{"d_model": 256, "activation": "swiglu", "norm": "rmsnorm", "attn_scale": 0.0884, "beta1": 0.95, "steps": 9930}
Each number is 128 + 32 x the weight over its row's rms, rounded and kept within 0 to 255. Layers, rows and columns count from 0. Numbers have three digits each. The size before them is the row's rms in percent of the matrix's.

# layer 6 attention query, 256x256, rms 0.0512, rows 0-106, columns 192-255
076:161122125149129084115052138123115057110084122064130145210156071174053128165166091106091134066157099154098095124148159225057133086131173060158131147158110147183196115124126132135106138099132109
070:164179115106089148121112098147150088149109038135139111087055091087150128123120164117132114194159104058144107136129105109199145119125155168138122182118144083084090152123149101168140107136129122
081:131116096155063152104186130100101168100084156207151112116152172109151086078161032115113078118123153155149135156183069104143105103126094170140133178150122125099057146140138138138107147138166207
071:162137086162119141147159089117029178109082102177151132130105143145114067127109114098184131115138092141090164103098115070138152129178136129151150110149164128067125139153131106127129161080104132
072:109088147122154124068129153201156115128136104075073177129119104133128142127134147184117096125135148142116146133161111169095151080075149135110134163125139098088124122129120084121132145182097099
071:093097116158111107138181114126107097197132088173138122107044132108153127111155084088127143184128159127112113088117060085171135098163140175155137135155151099099106154165149119128118113147142148
068:179102067163153142075112148125170129092133144146182141138187124145063115163102123093122189097182119159099118140159100202114153115102142100126158077118102193162144143139172159092125120109131149
065:173184130097151163095087145161114111117128141076096177121139120111064185177076154151166131125141124143154122121120167123132088121145199110107137134130146142089121062142056116103182153127096106
084:111153098128161154122091160136134190097097236060128129169213147189133104096134117173133167071102155170090094146184147255094113121129153107101136155108069165170154117142104160131140110159125141
060:073071105107135107095152132135079182142144123160089133132137099147177105197159086159126146125102122137135108126129163158140124096099142112153138159166140108146098179231196126099176064126144094
071:182144108134142124154164104140120106157060133083097123045149119146117160136093142159148102143169137070088096169136114107207158103101094084150138121134096156175091160135123160153153093095125104
067:057128106091136163086116144089112161088118093109136112096141128127172156191170133073077153104141147151144097104178171161165151150177144056094179162158112075060116094107159148118126155156126108
072:151189123141152095178134120120073129161059159045110175117155121087071151058099150127124097117086091127108192114150156137134108136104120124105132089117115134146141080109093163181127152128165155
073:107156112095116127164100107103139166114104198078102176094144146135085165128096136165108103115122144138119122160086107156098126101159203166094157149102137126157146098142090106109100153160189105
076:123124158133100120100150125113133084156103057181118107111071173085130132119181114107125115211124116127134138135101105056137099068146083149176088159115154150115140190142140131154138115141142120
066:147128126174068102132097122158150093107074193095096084043136165181118064088043139090100134126175186147148182149120157200162151115156172106151162083118125142150123169123141190138110140164159148
072:091053102114137185093147160111106104112098093137056079091153099118092134121127101112205127123134137107173110103125158168105094080134137124147104159158129074093146109194168158132133105107078085
078:117134102164112085095162120113104101157147100124146080134091162078169095115126126182133140182138104160122132059158122052146090175147102167157117130113163105144111141134161136130108132146123138
076:111077130109130099133182156103104133161146097190103170128085160054156108118145111106114058165061117144139169148075125077155157117125175198132144144092202099109130136157163062126093136108118097
076:155071129129141109162152067120177122089165162101183081178148154179106129178115134126056161086141123117133171099114094181109104099120170095133176151106121215142161150031141176105113152112151163
073:145216137114153204123090126152146131088149176102114095101165082099108136063118106136173128141051116146107123088148131185114112135111148127090131120147134111136169090126182110149152168174178118
076:077033119100134178064133141113095120145091135091117143103088124114106137149141107177101179126150141117122084084129187091089140091095130156146110133106144132179137146170149070189087147137082118
083:162189112186152193108060104166132141046109132064083170088137129126148142120117172120197162076167117160129190149146159161050184100100127078122146085118106148130149120140108151112154099159093102
069:175145111069149171120205137098082220129140121169125113114160097100170115149155060115141149173095127149131124137159087104105153125120132156110086130116045144141170170159114099127094087155120145
070:152172106158077082137103077123163075113112200050161089129165138237171100155095180144116124117160175133146173118133105174099132165133165057171147106131139141112157195117099146129107134131088143
075:173136120121139192142131125165168153133087100118144128138174105221091135155095129176144159097141114161102128096159168168118173173076096134108132086119073160131153096146093075165097091128104150
074:151106087187105137146134147192128115130119132145065168168131148096088146101098110082124148119097158104145154135152149172077150121117152148115119123157103128165105128086124131135166129185168129
071:108098117154118100166136173146111119157111165063114149120145116083106172131119069123137074101059113108080173139210158158133128146121180173112151170134108156110154170135048129177108166145155073
085:081053106081131134106119129085085126179151096207105113149079114096136112162130122127131117151132115109167082101091090099117101130081109191178073165144108085097142174184139074165140137060151100
073:171108153068113149131154201159147091133179119129116064148154168233135144144124125102086162163132166175072118105100157156175098187100137150115149132083120108104215110092118136108098149135090173
072:163141089172128121144202117151140125172130178104174132127118152142144120125115131112159149105140095131180192134140196183116155133188156103138141067105097105150144097090143161081106074124147151
078:108160164149180127135077110108103206152137145117201105150115119062114213082126126079141141104102090128171058111136088086105071123088100118120136136182100068088151107061118093201144128167188190
075:092173139040077179145124131120125092117136128141087137145132091074188165128179063110164123147089097127126157092083130081126133112146121171138116150140131099138108128129126080081118143101133169
077:185131118128127092126150140134160118126097163084149166095136161166134105161088183131131104120164095147118113153124163129134091124149112114185119076094107175173102102148146146158116089142138171
071:144192155140134086159103102199160193111088137059150139071103155157078103126107170125079126118125110151110156112125118111153149168057090093111137122091157114175074085076117114187175141212164193
080:156103160102128120099116114118078147110092094128133078012086114042118082103139085122171149128112128097129166119157103176101111032093083146136159125136111124122064153130157166144198156131183118
085:082093100138094160073136154144131149105146129072113165133067170137107092179180124122114104114155140168124129115068173049113117122106126159125180128126089180133072187102116087101072153129075097
089:164119118124098091171142097155205146126073097086188102120130087203138118144098107145074182138166126095084161116128047189147049067109098116092096071100127140127089118084143209112153176110118207
086:106158122137110124176082089097181112061164142131140121128151130150115144105083182164129125083134080125127170118184117161120095187107172104114151153178087149143111143070129123141178116166139110
082:069161109119165172158185103159140177149092098143170118152107117102139138117134107200154117114074082189159125097133102147124149127132086146101137120077134100155174102222111089157146152107154116
077:178157087134125186166076135077088079120114134077104161059145089116159112096114104128155085103094094106154149146139125128136106098094122188101119099095132203059118129055142115165129092125115100
076:124145077149097079179103162145199131178079150153105152151172134205128111156122148169135119164164171138142141127147136125125092138188150108182122157120175162175140210184171190119168136142130120
077:115156089123106056135131151095169076104127117081141197138069101119098123152116157096114164147176136074144115097160126104100131098152094116121102151168138139126092135168165127122086172084130135
087:164118125146154148136176151109120118095125142116138110119124152139123116087108203108101122116205120114158160104158120094122106143115150084162145027118118127117119107036162172172118091135130174
085:113129151111164103145140124079183192191126084127137099110112174049086131118155051120086076160132129084120153119164076107216119089107114129111106080159129164173147110084104123117164169116126124
083:193130111083069114088153093205119213095183165152132128085151112177123140069180154120080179114105119132147123158130131161126086139140131127163131114058142155104105071162151147103096113096086170
084:184147094132121193095092124154100123155138125137102161044088064089078117105176107087190143116111122132219192098117147135101148071119081187145084118100140096092094178099156138168134107126125100
076:100057139079138158100096161114075122127129190150171166169113134065113090135187112053114110146192134118191060130080162103124087163136137145129099087196135151148074168109160103113109152112115125
082:145099169152141062109124126137115061136126139094131093130125145077109125131148128123217127112132165111143123146135193147135114140115180126199136177108123143129150175196086128101188097088089008
083:112074150091151198154183114128180112119132119175111167150157184174101086191115151134141130127175142125106165121108142118115095170109117125128133135108116093127088056075151132132145095164078110
085:147135096163112085083162153107141124115090139070054123110100165113135101137085168157081096157140142097107105106080191114148116122089144098149087082086129173145103120080128072125136093132079133
085:126093141193133130150163100121153160088099122148081087054153136118163072090139123149148096183180127139153206143121118078111172109091166103083136105125064113119121149073126066162148095147153092
083:132113171129140133146138136145186154093110110144106135108180138131140151138149136125064093157149133097089194109109100159197164100107114121128140129107141135117132073073101133142163155112142142
083:160080119128170161086103082177139144101118105081080084100086114127146130206124141102154145104090095147168137107137134150124145101091106219126134063115129127163119144143102121157187146162145140
091:101125143158148120103105137153110138100153094128120168174120120069164120124137142147151083139077095179203156081126147106120171174102116175169090152106107126121183127115128130125173098164190121
086:112170107112118176120134079163143094095157134134102192173104124034126112071141146119171079155134098164145072154182148125130108149132053143180133142116113095150155199146133129173159120087150056
098:141118125118147109206079070121124105136079106102110137094140089152091152136118083105115134105130144124179167156187066098093135109124102128159140105182150102094128117040091138161143162128138113
092:127095136130060115145157146037091156122083133111108133101156150112095153191178066131061141101197109097096098145157147165126126105128197127118145121101147168153159109002128116096111192118039160
096:123099114170138201103077160089132122094111127101140105142065095150160165130124118112162161129127140087118178125138138145163124081134173098155111143075121094153111098014110121114042140099089139
095:139134085121163169108088141139088131062135123095117119129100066142111105129081141103087187057144186063164117128141136130180116136140101098115090152097168161145085144206140165108130071123093130
112:108079111139089099148105158159169111100189131106065182156128114192128125185097222128088113119182122091158126142063147121089100170141178039154143101078141113107113098170116130059135102127114147
087:082114127148096138110121086110145095140118107099145171128116077168127139177109072092133113100192087116152155133213104061087144104135146142094194125158159096090108161086135150135121159145076154
102:134147111145092126167103128154201137170157135148136173139159099063190192091167056137138110135082127071128149090149156126176126112101127171073118150118160091112092094179078088127132184125119151
099:128070086128137092067179163121139138097115171179102134145127179115136133130111169120101089116172166127101013086131105085175141135130091113146176099198147137093157157134180162125113087084057143
110:112133129186102158123160136163103097133119102124121103135097180158091092068092093159059139148089095156071086144093140121133137121088125122113162136158166162156148094127073137179144114108156146
095:085096146110086179169158116113120147074144115151115192099166149147170136126182095034116136166082087165113125097171168072178129161165090186188129119132136111141091073210129110094092085151157115
105:120114145148148155145118092136113127143141168127143103130157208064093119064129118166165107114109068159147081146155097125101153098142119135133150139128153150160125110135158088159141090152143104
098:162156054141109133147138109170128112118148132163168142116105116086127092142109168106135142123145138105119139145118120233113069103183098142141058121119150111140156079193111128182161091089193192
112:118135095155130126113127134138111136098163101123181157133170040151135111196100134086192125070126128173164165163110122116111128146164179119184131139144142072066166143230126166117123108082120109
115:106157145159160130174109181137057190098150135150101145087079107199109086140104125088110127142153134146176096122132085142158104102118083144110073125115159073071056095014151117114125093106153156
108:106124164137093112117138101139126077095184163101123208139149119107149123114131153082115154112087112146143144185093128133129136170213110203138140109163104135155076143069157123061114099130134147
110:097085101133161155138149101163175138128065099099186045082170140080135143143116168136094113178149126077072121116046198215102138150138114118119153153078114186106153106142153123132180092098138081
109:194077104154133180083121099178156151125097120130104088149159105095080129120121133106157120116116147087122130172101127155120137205102161153097107155157171110104159140079138157115140111152092104
112:150160166133153113148135126159144056139143123156122069174134129095102116090053135106081167081171163205144152090150187152117158114075147127137156087159155150138062090111147142177175154114167106
115:091087099180173104104171151176106088133142139142141170124131131115201118148115097142182079153117122145123097197159158106096140150058150140093140132152072128070132105033136101109159121145177144
103:084133085139082105125128070192106095166109161119161117141138137067204186121165066118128108065084140143084151092122087124072153180112130114118096147144064171092130168125155047122144142167104139
108:115130130118142163085113072070171166116133167144078111159127130071158096105152130155096157117156142085174104123068135071166125159121156145087066153119194135134082146121125114118164161119133179
111:156120153187144118128085085180137096172129144110092168159121145165116117151164138101140083128132099137132098104130173195119161118116139097204121117081113157147095119148106133173173091125122119
111:226176128121142179116085074125160128121174081172092143153094094133163181103133094100166158197101191157103067140207090109080140108170078157211085113088125127153066142145140144147084122121085138
115:112178118110147179099078136130154144168145102103198128129140118131159150139132122142124115151163104110160143167115131119116067131119184133174121140130081089138097148178124084124091127109182145
102:119055079122165163112184142107106113147123153135085179141111151173234087174174072145176060149106084142110118139120146183117174151199110184131155148119126118140095173141110152142128112147092133
110:109102168103080167135118106107160108199128147097131111102104167185074100094181122126091094093116190170119110106104128181121110106205134121154198089127143126150106112095147109152155107188114090
108:152114098168181111118093141133075149156147086085116098185125134177139074121080103168122085105128095122173137083118105130122118131074123104183150139144142178124156128010115142100151094088149147
117:181187159108121129149150124142140113159080086150127155156180083078124166148143127142147156103185164147102179067112096181153107129109094077139127176194122092115164088110142157172149105102094114
107:160162122085104119127163156117101138084134072164130122134125155134137108094170121122142140141100142151108125106098085128120148126130094128158159139066111125193175128060116151155096147139154115
114:145120113151077155127113124143100131055207110163131116167123088118173123154181108160110157145139113154119131131095161170132070123085098115123098150125114139142133131119150122081178141163133134
110:155113136173151096117108108094138095136106140137089186160091139163128131110144054090116164194131146103207116120117158196181131123099163143159086147114172117138152115156143041152128133096144147
109:129131164170095120159152135144115120123111109107184092079129138190130159144128158141092117173069178115144109108125150145106123111095182178158141121137136142111120144113141129130126109159113070
109:074146152164162100128194146156157120101061108159123112128147103104150158065175185190160148117123079095076165146134137105123192105124124108142072152081135139122127101117133097141119117144115169
107:127144120121068161112138113147171074100071056171135132194107142205173154158127162156121120080116113108069101164140127173154126118093156153090027147150139155158129142143081111071125122116131123
102:222099172111109100159080094103170126125126116053130168118122118119091088154185137139144088120201050104137155080142099135100171163110107134118114120103144132153094163131111167155187131101184174
121:188124148172120176117076160106095123115148056151205098166127134219160135138168204084076118102139149117121112092192124171169125164159097113109170147049157158137052081125169126150118049128123138
106:133119136146119135145132152130126126123134094119126130092178120174125141149131111130159090102117161100162100146169099115101119124131108158161137106115066184069140085129144151198118073176151113
109:112125090091093181123118092104232126147107120082115095113145136137099122104093107124062117134202095094101101127135161155155125083135101139132156156146163127144113087095119155123122187132143128
112:164164104146080075116105065131090077160103130138141126066118138126133126123172114113090160130128095103090143121109118143124110180077074139194107093132132138151182101147131083092137163086149086
112:098132166133075111120180150110111168113147112115114137097099147124147144146121090116137124173126146061090212157159137119143112174085145118113092127203157174052072165156113083122122149149042078
117:094144174122088156109151141119104140079093125127123099113159060124117132092052158154146162196158088159127121091167116067101110099116143111130090148121112110063141193100189145129072148100170159
117:128177146105134145127093094097165129105208143050148191112116142143157119135139091107140155133169125154150186141084143149129121177170149222225140100111107128123109054143125081124149100121121124
110:130160167103103097120146140140091122072149147128143064122086119185167125125143184131144119178143145127147174113159106090127103112102177091168113106150165139141178130125108119112166060077118131
109:166137077114141107096100075075155194115149100132131171093147082134106130108139140140131152159103131126113114196142128160143092143130151163078129083173091130133127106104109170123127162188150114
107:149068140110166105125135091080085158116156139170126121130159126133168137047106159178138177140174151123115149147071130123140098074119106075105203111140062143080094130138096178129100155115164131
115:100130050129145171103152160116141113107214145092125149148195107120142120147113132147199162128146125160088172116124085127112164151149095171104121169093074097145091111112172129111176087100135147
108:154121185131057102137090117157134118192120147165093131226137165131141090123089096165109114111110088148143168193143163121170125156190164116113121152137110154141129087111159149105134130116111117
113:119134144120131149109099146098100145081088116122148126180119089167091130178149145137160106098138132097123179128114201132121152139172066113161091118122139109168154169120154103192123153147153149
113:114133100131085123157088091086110128102080102161138137158174105122139158217127138203102141143132138118117134056096129127098128130112099169180079153150195092114107109121120132104134123138107095
114:094101110137145114122062152097159147129063100078099155077112179162057124155062127142138152146136187152187102131189127154119138145163094129137122145160099039062163100106124126109086112086115116
109:105140138137176156153114140176170137037120148147095074178096119058152141138125075089147171153133170057148180207132127199179155124175124156153157153160171123148111125165165141153176128107176083
# layer 6 attention key, 256x256, rms 0.0534, rows 0-106, columns 192-255
077:076126135049147136125130125155166197126128139111150123170090110131112089106098130142072209185147204115147128133114098114127134133142114111101166152126184152113111103054080103117066056185109081
061:156114150102146123130104091076066066198156168140115136150112115160066110109156078118117157074167130114160113152062113160053146104142095080135159134176119156118163141131085137104108099143118179
064:095123084097169103130119133141155134120155124107106132131134144139134143207132113149149183144163093149067195130097184101125090131133113153125099127136098151124152120087107171167178074117116121
072:107134115141091092133199142146181155169090151185103127092151188145179082101080105151102092132117130092119143120149124108074058082145128121174130199111093162137130108140113154141163122143162123
068:187166132123116141152091139076132175119164162085133097176116119132073134126217162118136131121167142135171123117140123103147136168133100104186093151148132163155115107102090145129105122137087157
062:047128112088123168176103069120111087094118151075140105065206184108128116156116130129148112115141128140164151160143179181083127115149085082147110123105075185182158129143114201183160111141133154
065:089165156076160127138160080103118177131139133147103130170144130100154130092126159135095168176138168082150048120076151136132134121087095113117149139112153115150121067073104088148121109132097078
071:114135203137147150101114129096144157139125159172142135197147068115126120127125152122056150133119156127165079139113084147139142126076082098106140135154136112122097163130157091114034126164147089
073:139155152073130135130148123185123137125150107204054159152082077123094095122118119102070185138133141096122098158122088113185170148145127092122206142135186119136145131085093159095145100136076089
063:052146194103197133141109107119161127156132130135058139207125126156122103154082167129122153142164191112097161120122121148116158153170091114164124077142101156108108096064058164202114144122108112
074:115141140123146166123099126106162158116131107130163113090138094110155145125140106124026085114114049151127107168175170115149079131114159162100096068132127114119136102186123079094094196144170071
068:146122183112140133092125138173058044144160156194101158134175142082100161138096130124132138135189163107091121085106136069097105145106102159116118118096159133160142111087172144078106127171128112
073:054072139088133113137137139160182134146137120150145093091079150120168152165208112137104103120123103142178058130145128100175109143089163079144111164132172076126127144134139114092122147131132161
070:121169139112101125165143117085032123133139088102120150137084093150105099170102139135094134123111115143183164092119129118160117145119135164174119106184122150068075104133091181098169125120124114
075:072137083178094119167119087118156138140147106144131131121169139108148131168153128148135090064103088145116134136168167115147106144160122164073110120152112094126148123152159132139138151102179119
063:165110152102109094060160154155104159150176124155168180077117134107100140139172085177116146109145058100127103139150135114062052153119127116104083162136166133153106108094137052081106078162088091
068:066163172081177149175074121079085114141178107150170183124094142166126044140091081183158152146136179131080192170095108089122126140140118162128106101117172139128168117119128116134098116112101122
067:131107082155174147167133132149160052120124116109088147133154080127100218126137192099169098153097144091108104092169144105120129110071162181101106122117125099122160167140126102194131113178121141
065:075077065172055127139151089102137128099122142138167115112145141171203068167097137111165117124121092109095175134141117176129168160131102061142151103164056119094153122135143159162121133066167133
075:112060137097113119148161159099138149096127146117131168171083104160153158112103129105102179123105125077134088193146140093107154112072135162108146143122128134146139134142116048133082060154119127
070:113065149118157110137133117142112101143148107133084169175101075078141173171123162174165110102119135060160110158113091062139095155144162139161204157163143158089108110111085175143160144139111076
070:104215157150153125126108103135146168111091106139090120167118097166112087161071150113168112085074112142048142148091145120136121101115087201163115119128095160134110120108101139139168137117108133
081:149135222151087098169105132183115162071127202129158098145119119093092116098134079123043157131156145102131080129099115189153131141100124147081164180104223109147063140156142092069075132148137162
071:142096178186139145118071128196149110122100088107141107068120145135137103128096160106131130127149089199136184090142134143167128133143120125112172075143171062107116101123138146128130153127156066
073:144085142092169094098147118187112111160146147150105150098124140111108156075114118114100119140110137087161106154122120111117144099150164112104129106151172112121083140124105109114143097125131102
068:150165167103159111136159157145148159139132168188141120146143122143159143050160104062072146154167142178141062149115126155116141067150058079178140154142141143161110107102107156085157126168136169
072:154099149154200103146128124107127132137122120116146106156144113117155101147157152068062125136129135189153075174064114160134106107169127125134144123119162086157091133130145116074110171112126108
072:121139145152160138114125101121103084091139081138108189162121141113123071109098145137145172128180115156096203161124163105115104119125091184164107097168136152147127096100104190086154142146137164
076:236155141147145153015099120080154100082091111141154135135171166147121168165153108064149117055111077168117144147122144111133181143102105136074154111153145113121110119085144110148069142064131170
072:066142109115157136096166104106134237094183090150115156138121101132120131215126136140077152075088100117154035160175133080093105130116136151079122194102096169118116155138086110143133146169125093
072:171088100143078066122102117160116125148124105101138112117083110126178117164106114136055102121135155166127072137156124076170067110154142112093149092124164121151133114171157096072125113115173105
075:131074113155144110096148160121120139167156118108104153118083137125172118134083113189156124146120106136163162136165186142125113122123179153188144105139155165145130123076093155097096208119104105
081:128110127111126124121082112069115114151136091085132170165111107093146145147117166172140089132065092143114115134123110086078066172140164131098179113106147120106162186095163157148122131111121047
075:117155114159087139088104109108133138154151129153136152125096127117129161042125108120094184115060119114104120155142113090133115122122153145088145118106105075113124102128100096088127160157113118
074:064193101167094114080169101147128171176081140114161116110095131052143147110086078143093095146076112157142210104142159111130128129141122211098125147111126161116127121187143171016151139159149109
080:148121169189150107102088132108107123180129117100104109138155139145136098163095097149131111117098208128129186109131140131141156130177125130168091091104140100118083097084125127124085130102084134
073:163084093167071063147150125101131197163093129161150098173181133152092113155114094071136113195165166134119054116134119146115150096123155112134129124104144121150114097087145114121106059152125114
086:103157168079122089114150185100078136121252109117092156149072174142092116128199093102115129142146123142183170145164167128136149147123133097159136127134109138131072111146112156155088107130128112
080:150102126157178110077093163127152144093099138160159145149094094127130129094140129119154166137121144111100124184093212110093141091140183110148168137067111148124157155067140150149107130076122065
082:108161122077082135158098101124169152154104139133170071130136126131139117129179120082108119143093095177158164116079103129129164147125083098129160118108124148133129095105109161170107094131145115
080:116181119090130128128123128107106171146142096138106130123090093034038152076163111130147196159144171156133110152110139165124155159146101129145137044086130129102124169122138131150155085187155085
079:194132150119164112065099065140153123149116083111143058136111136134094180061126138070111174127132113112097095097080095146116181129155063125078244086103090127118094107134142115140138148157100141
080:165121131172126125073136170118168172127147095125101114098203173126099189113238134087141095154146146143097119157124183165172133128127124111132135103125208098138093134206149119138108116116148158
082:100081187128144067100075151127131146112136152151060071100088185122121145175148134143137135119148095044146082148095100118135101085144131129122115083143128118113134112154085153076118138103134102
073:161146119134085046167172136137106115080098166115166135115191082104128150134132133167110199156119121170134134127132141132126072117120166116110083182120095116113048131078137186136130136072169132
085:137135137120106136160130118109180094171107127190104141171100169133114168136156090124044110153143133120187073145126111195118181152080100141149151095160132143106106114156106034133146101170132107
077:139130116145151075100111110104198104127092152103084138173157132162155102166086149179156042112105130107137134079192138171115167146108151104128101154165214082124097114085108096138143141108125083
081:209079134107129094168140165115128217131103130078160052143104131185037118148139167098148165125138141104133110158164153102145124135141096121090157128118151128127102123120120155209068174134108120
078:087084114141111123125121182124172137080114122162136130132162160144132091144130193088119109101112145167157129161167158073149175161150139110116157154111163171119111122126151148164063134112105162
084:128146145113098060091155154169143118131144102099121124095064110111112132140096121178142128128158116087130047108101146108121128142165144112078180175181135159133132136111079137150123167119136081
083:132154128149133102145141149104143127139100149120070146103155078115125166154125115147098120153103078116119103167187145155128102146133139194103154173189155178120089138128106113159075201161147137
083:102236142100090103139069103163089106165175110083081079131147122129157161127092103143121107094076104182126174084105143126119209147143113136202150104120155143166125093142083166135104125094130154
085:096169128127065133100122148151136091169158072137129167182169148189103108140106195117156124095140098172146185144131184119128109136120198146122104149118134121094127153148127140113099136133103129
082:095158118190114139131129158111128152131104093128151098091131149172102151125114137128153138114133140117087114139154118134104071125203121164113097179139143126115124091100137131094117146132173079
095:170140144088090176152146080086186132108139124144137097089124151042112112100129108133163127117074087123105143153145128117100122108075085206171122117078113135106168110094133097122180126169196124
094:109088170136139159095096139114149086111112100142142113156131132172124116121150134092102139132166168126148105036124180158120182140132175109145112099150127160078120062062194098121095137133122132
091:142175127117125167089106147152103089112213132085135154122157114135132088118107085105117137091091105133100168123089060081109190162145118108123105181126100159084076096111117143155130103106112110
099:211120213061125192093142053104196136121152118148133125135150060119128139124141130118090170118148168106147070092132115129124122091142107068103112131142147104157130123152112099160087151162140156
093:141170152127089125166170077162127097175131102122116145122164109016157134170132139181125100089145134137127132139104114136132126092119135101102099117068088128104129117109109110169178125149121105
097:149088142112172139088110195114129087126074173155081181141112138213122074148202125070191118107179156121141138074145100145089118098123116094150169139162153094149137162145169101118094166112103174
086:076078068162119110166100143085093153143150074129115091133147148088150133108138125068123156173125158090104110167141124135109145123126138102111155135071146158146146111179156100124128110100110151
106:057122067107156120080157099138156111150121129063136193165130116098134151143134125218163078092152046138144143107035158139145089140135139156107171132107157068100176127038130109116118155118130163
106:154184124113092112122118105084118132078109119163060080090174157106160074186158167090119156149217145117117098132136106187145128130109137098133130102089155065144142102147090132105124158137142109
105:180146196111087166135168118059160142099128113196122120179172186161122109109087105117149129149147113074152129111114132160149106108136126099115108098106129100143075074189190125133108156157193182
101:125170116103133150161103113164138134185121112106157123144110167102055136115120152148115123093118160138183174079167115126036102112146105114158070101060104167095189135121177137182196143126176144
103:141124179102103150193170073108105155118134133155141140189121166089144142184123117120060062095109107111148055080111148128108158116106143111129178118238116110116169079157126143126159141158152120
099:061015137094136168088176154098099085157157178080149124114060134115172158106141133102172149099120112116154162112140122088098080085087177081134172078126094109122184142159179072109106154124201094
095:141166080110167124181163130137120081150171125133170119135126130179134054115155070107123064161126093152145111159083174090081142083117107105127134164100110143113135172179203169102108148083151155
109:158141078113098155115141109131154135168145113162095130132191165129137130114096142104122120115097102093128170117090191129123105106094137131125146138139128149120232129054138120165091172075086124
103:145118143136078094105128153193182174093181148082160179075145144061127113111172129057086124140133155148157115135127118135142131075138156127159146207086145175091090093088134135161130098111158162
114:142115084096056128123082148092079144103187112157111143131107084089208131147180118075158149128085138196175120103125126134145167139155093129152111135134119117228087132098131072111093083137100181
105:161115109176101127201138094147072130105176075116121086151146140096071122174152158142100124144104115133155092104119113217136168168109108183151194144105123172070139156081127115164120118106119153
109:165047060098180136101071136141101115117102143130051169164123068170112135091082137100143139106092143127117144117184122125163167132185121133118133088140157114106137181065126142156120108111089124
112:167082108124116182082107135126163139115108153131098154140092154100078098090166132079106107146121154124121084128106109155140172134110111186133119108092087168155154112035095154121183071099153085
110:072117127107147097141116146153074152151135157114090148119137149129156141080091116181153068148131102173110112105162175114095175086140118135094184130102100093121128123129098159140068127158068118
109:117092115110082116134205113190134139130128130101108118062110138095136132084153127111070126128145189139144096083065183162130166134160135111121106086181033088110070138099127104152132136127107168
107:153085109104171134107150168108164099117112101159124155121112084138176090101123162092102126118120134086145145115084101120143114128098195114143145086150131082116126132101128156135077166114121153
109:131151121137110103139106106128129092153168107094100151142107111110091126163145133186103126125192125153178157162153151145148109166121126121100116134123117155166152151150169122153152165129156068
108:159116097154200124147119160118087151097132126135093103099111153135157147175093127181145118167081064157089083136144113162076071118121140111138154135157107125148151124151089134122165147146147120
104:113155178103086117144118115092064123167157088125165188216129165132136168127162122119181134124144113093142121162197134148122102195138153126142117094133149121182104208120149125129135189172073153
099:084099143111130146192165118110135125119138136140123161241107152066142148129176120113098170109117145176159136125095063151113184156158136079096079116231122090149107128116080052156145115118081142
106:130093119134149132123134155089111139089148175128084141152092146091178121157129122069093147124131147159151177098152110116119151163133134104155160066170159124156181111167093101112136159148145124
110:069116139117122148066142133132134146138121139126105128153109131140080118133123114183106091113139162145151107134059167141122123120125120111125166136175159153160177083096181150188156108107126111
113:178118128107122160115146153149099125157081087155100129143161148052134134160123113153116156161170150142128125125087130152099129144084092052159123167135136113136170137063109143150147092147152140
107:115145114068102128135193127121112118121146124086097107160150123113129115098094109096101121162127165158064058108125109170122106060191132123145111124061129084138140081102174157127129119155122142
107:169175138156136058183134133070160096071133126134085160153079099145164104045139125126121149195155134062154122163097112143102126071118137141170071153085150075170097089133173141099123176141129182
108:152102157142109103100121082143102135104094134130123157164152141108133191122050065095129130113183170123168083160092107143167125140113116183117165116132117120196101131140126073106080135166152107
111:162098126081077132122172129180092076077104104071118143163147168097132152084119173095098112162118158099097181088076132177139094104122098063165149130101155160081203163099086088114080074116146096
100:135097129085162082097132120105138151133156117155179069113095144152146150071079048093122159116156099118130139086150135074179096111079122067153083126095153131077142128146137075095119164089120152
113:105168098152071119035105143133140075111109116117095151176107111189131122071148100178121134155129141117125095131069102127176127106113209095131124094143151120113194152153125082150165174141102122
103:102082203165145091108087111131082203147149117075158118113137096128128148142098152135117134097192168148093102182110172141139142118159144121127141142132125142111085126112108170130139172148208159
122:163139121160095163142149161137130129094136049090177090177142163177115101113056150160108096145112138129128134097154071122128102255059094143115117138152182135161096153106132143198127094154110102
104:178091134095116143095127116176137086108145161107160113128102139146095214123170153081161095090096152130132179150079080116134134125101143164139092130194129165059085121156160119129105153119139086
105:124101124086147112100109155079142096116101160134064125161143162191116133132151066166124102091108184097139170058137153163080161131143147125082107201089224098105137158136157089172084136110162083
104:136084163123100100054087099109155145136097129165152145073116122118132133189134150038137130181152135093167165160138161148220153127107138170168089134083118134140134125140098117163131122123186135
112:184107110121128146080151074152116125140132094117068122125113185141130091155140120099156108077100185099105144177145105092105132125137177139177088113135088158089136129194104149139149119081122179
114:118111127098188146089129145141142067109088147142146132085122152128104116105109166135104132091189115149122087114157087057128085068138124130102075078123158124117127218124163102165058161100117168
112:163130143155134128076154153125094171125177128108153135078107100184184029123121077121193099093109121153122159152123134159210106158136146146143132135171103136175112137166072170124169110145114114
109:114111118099155079142167124139115150168084128215072155129076168128095091139142195110129139136117145133087179134085103100100102153121117113162169081150132104126088048172156160137145066098143079
105:126164136103095069153110135086104144116173175136080164144052109135107216115097180066135144084137139136111130142159098137135121112154150156110101073175139169105107095086117115150100135102094127
108:076102089189137143195130090117109116114179127125121114180105134150085123154128166132160159152073089127068129130111195079121139100127137101106156187066102120125087112176073129115120121107122127
112:079115135135155099136111156154097079140221122119092125135127135101127127070082133088062150104092088106126092109091173107202126143088174134112089149122086197143138134136124122077079148178074140
103:142106131114100150204107156093166094127124207137173121143124126101120110083133113137083074143127133134118149193174117153148155172119138117150067066148155159153133139116067148099179128080126092
112:166126196088141163139096124159102107103130103171138149199126136162120108175089096133100116135130112114132129086128109142187132166150126151131086137145146159145201115048155124139149192155152156
112:134133123075101169195128177127158114116119093145118099183109094142158135045100117146210108177125146070157134119093144208147080129182126123171057154092080089133152146152137094100109169100140114
108:111182125126124175141159095092069146065130184143108132092175096117105102081103108094135169105178129080129096130147131074151116112147137113100105144151163079121194145084100094174124135122130166
107:096099103173144143141058081129134103137081112115113133137116165140086135103127126073187142181097133109135155173128136185139095146163092165104102103117125097142074089158144121111086120123168132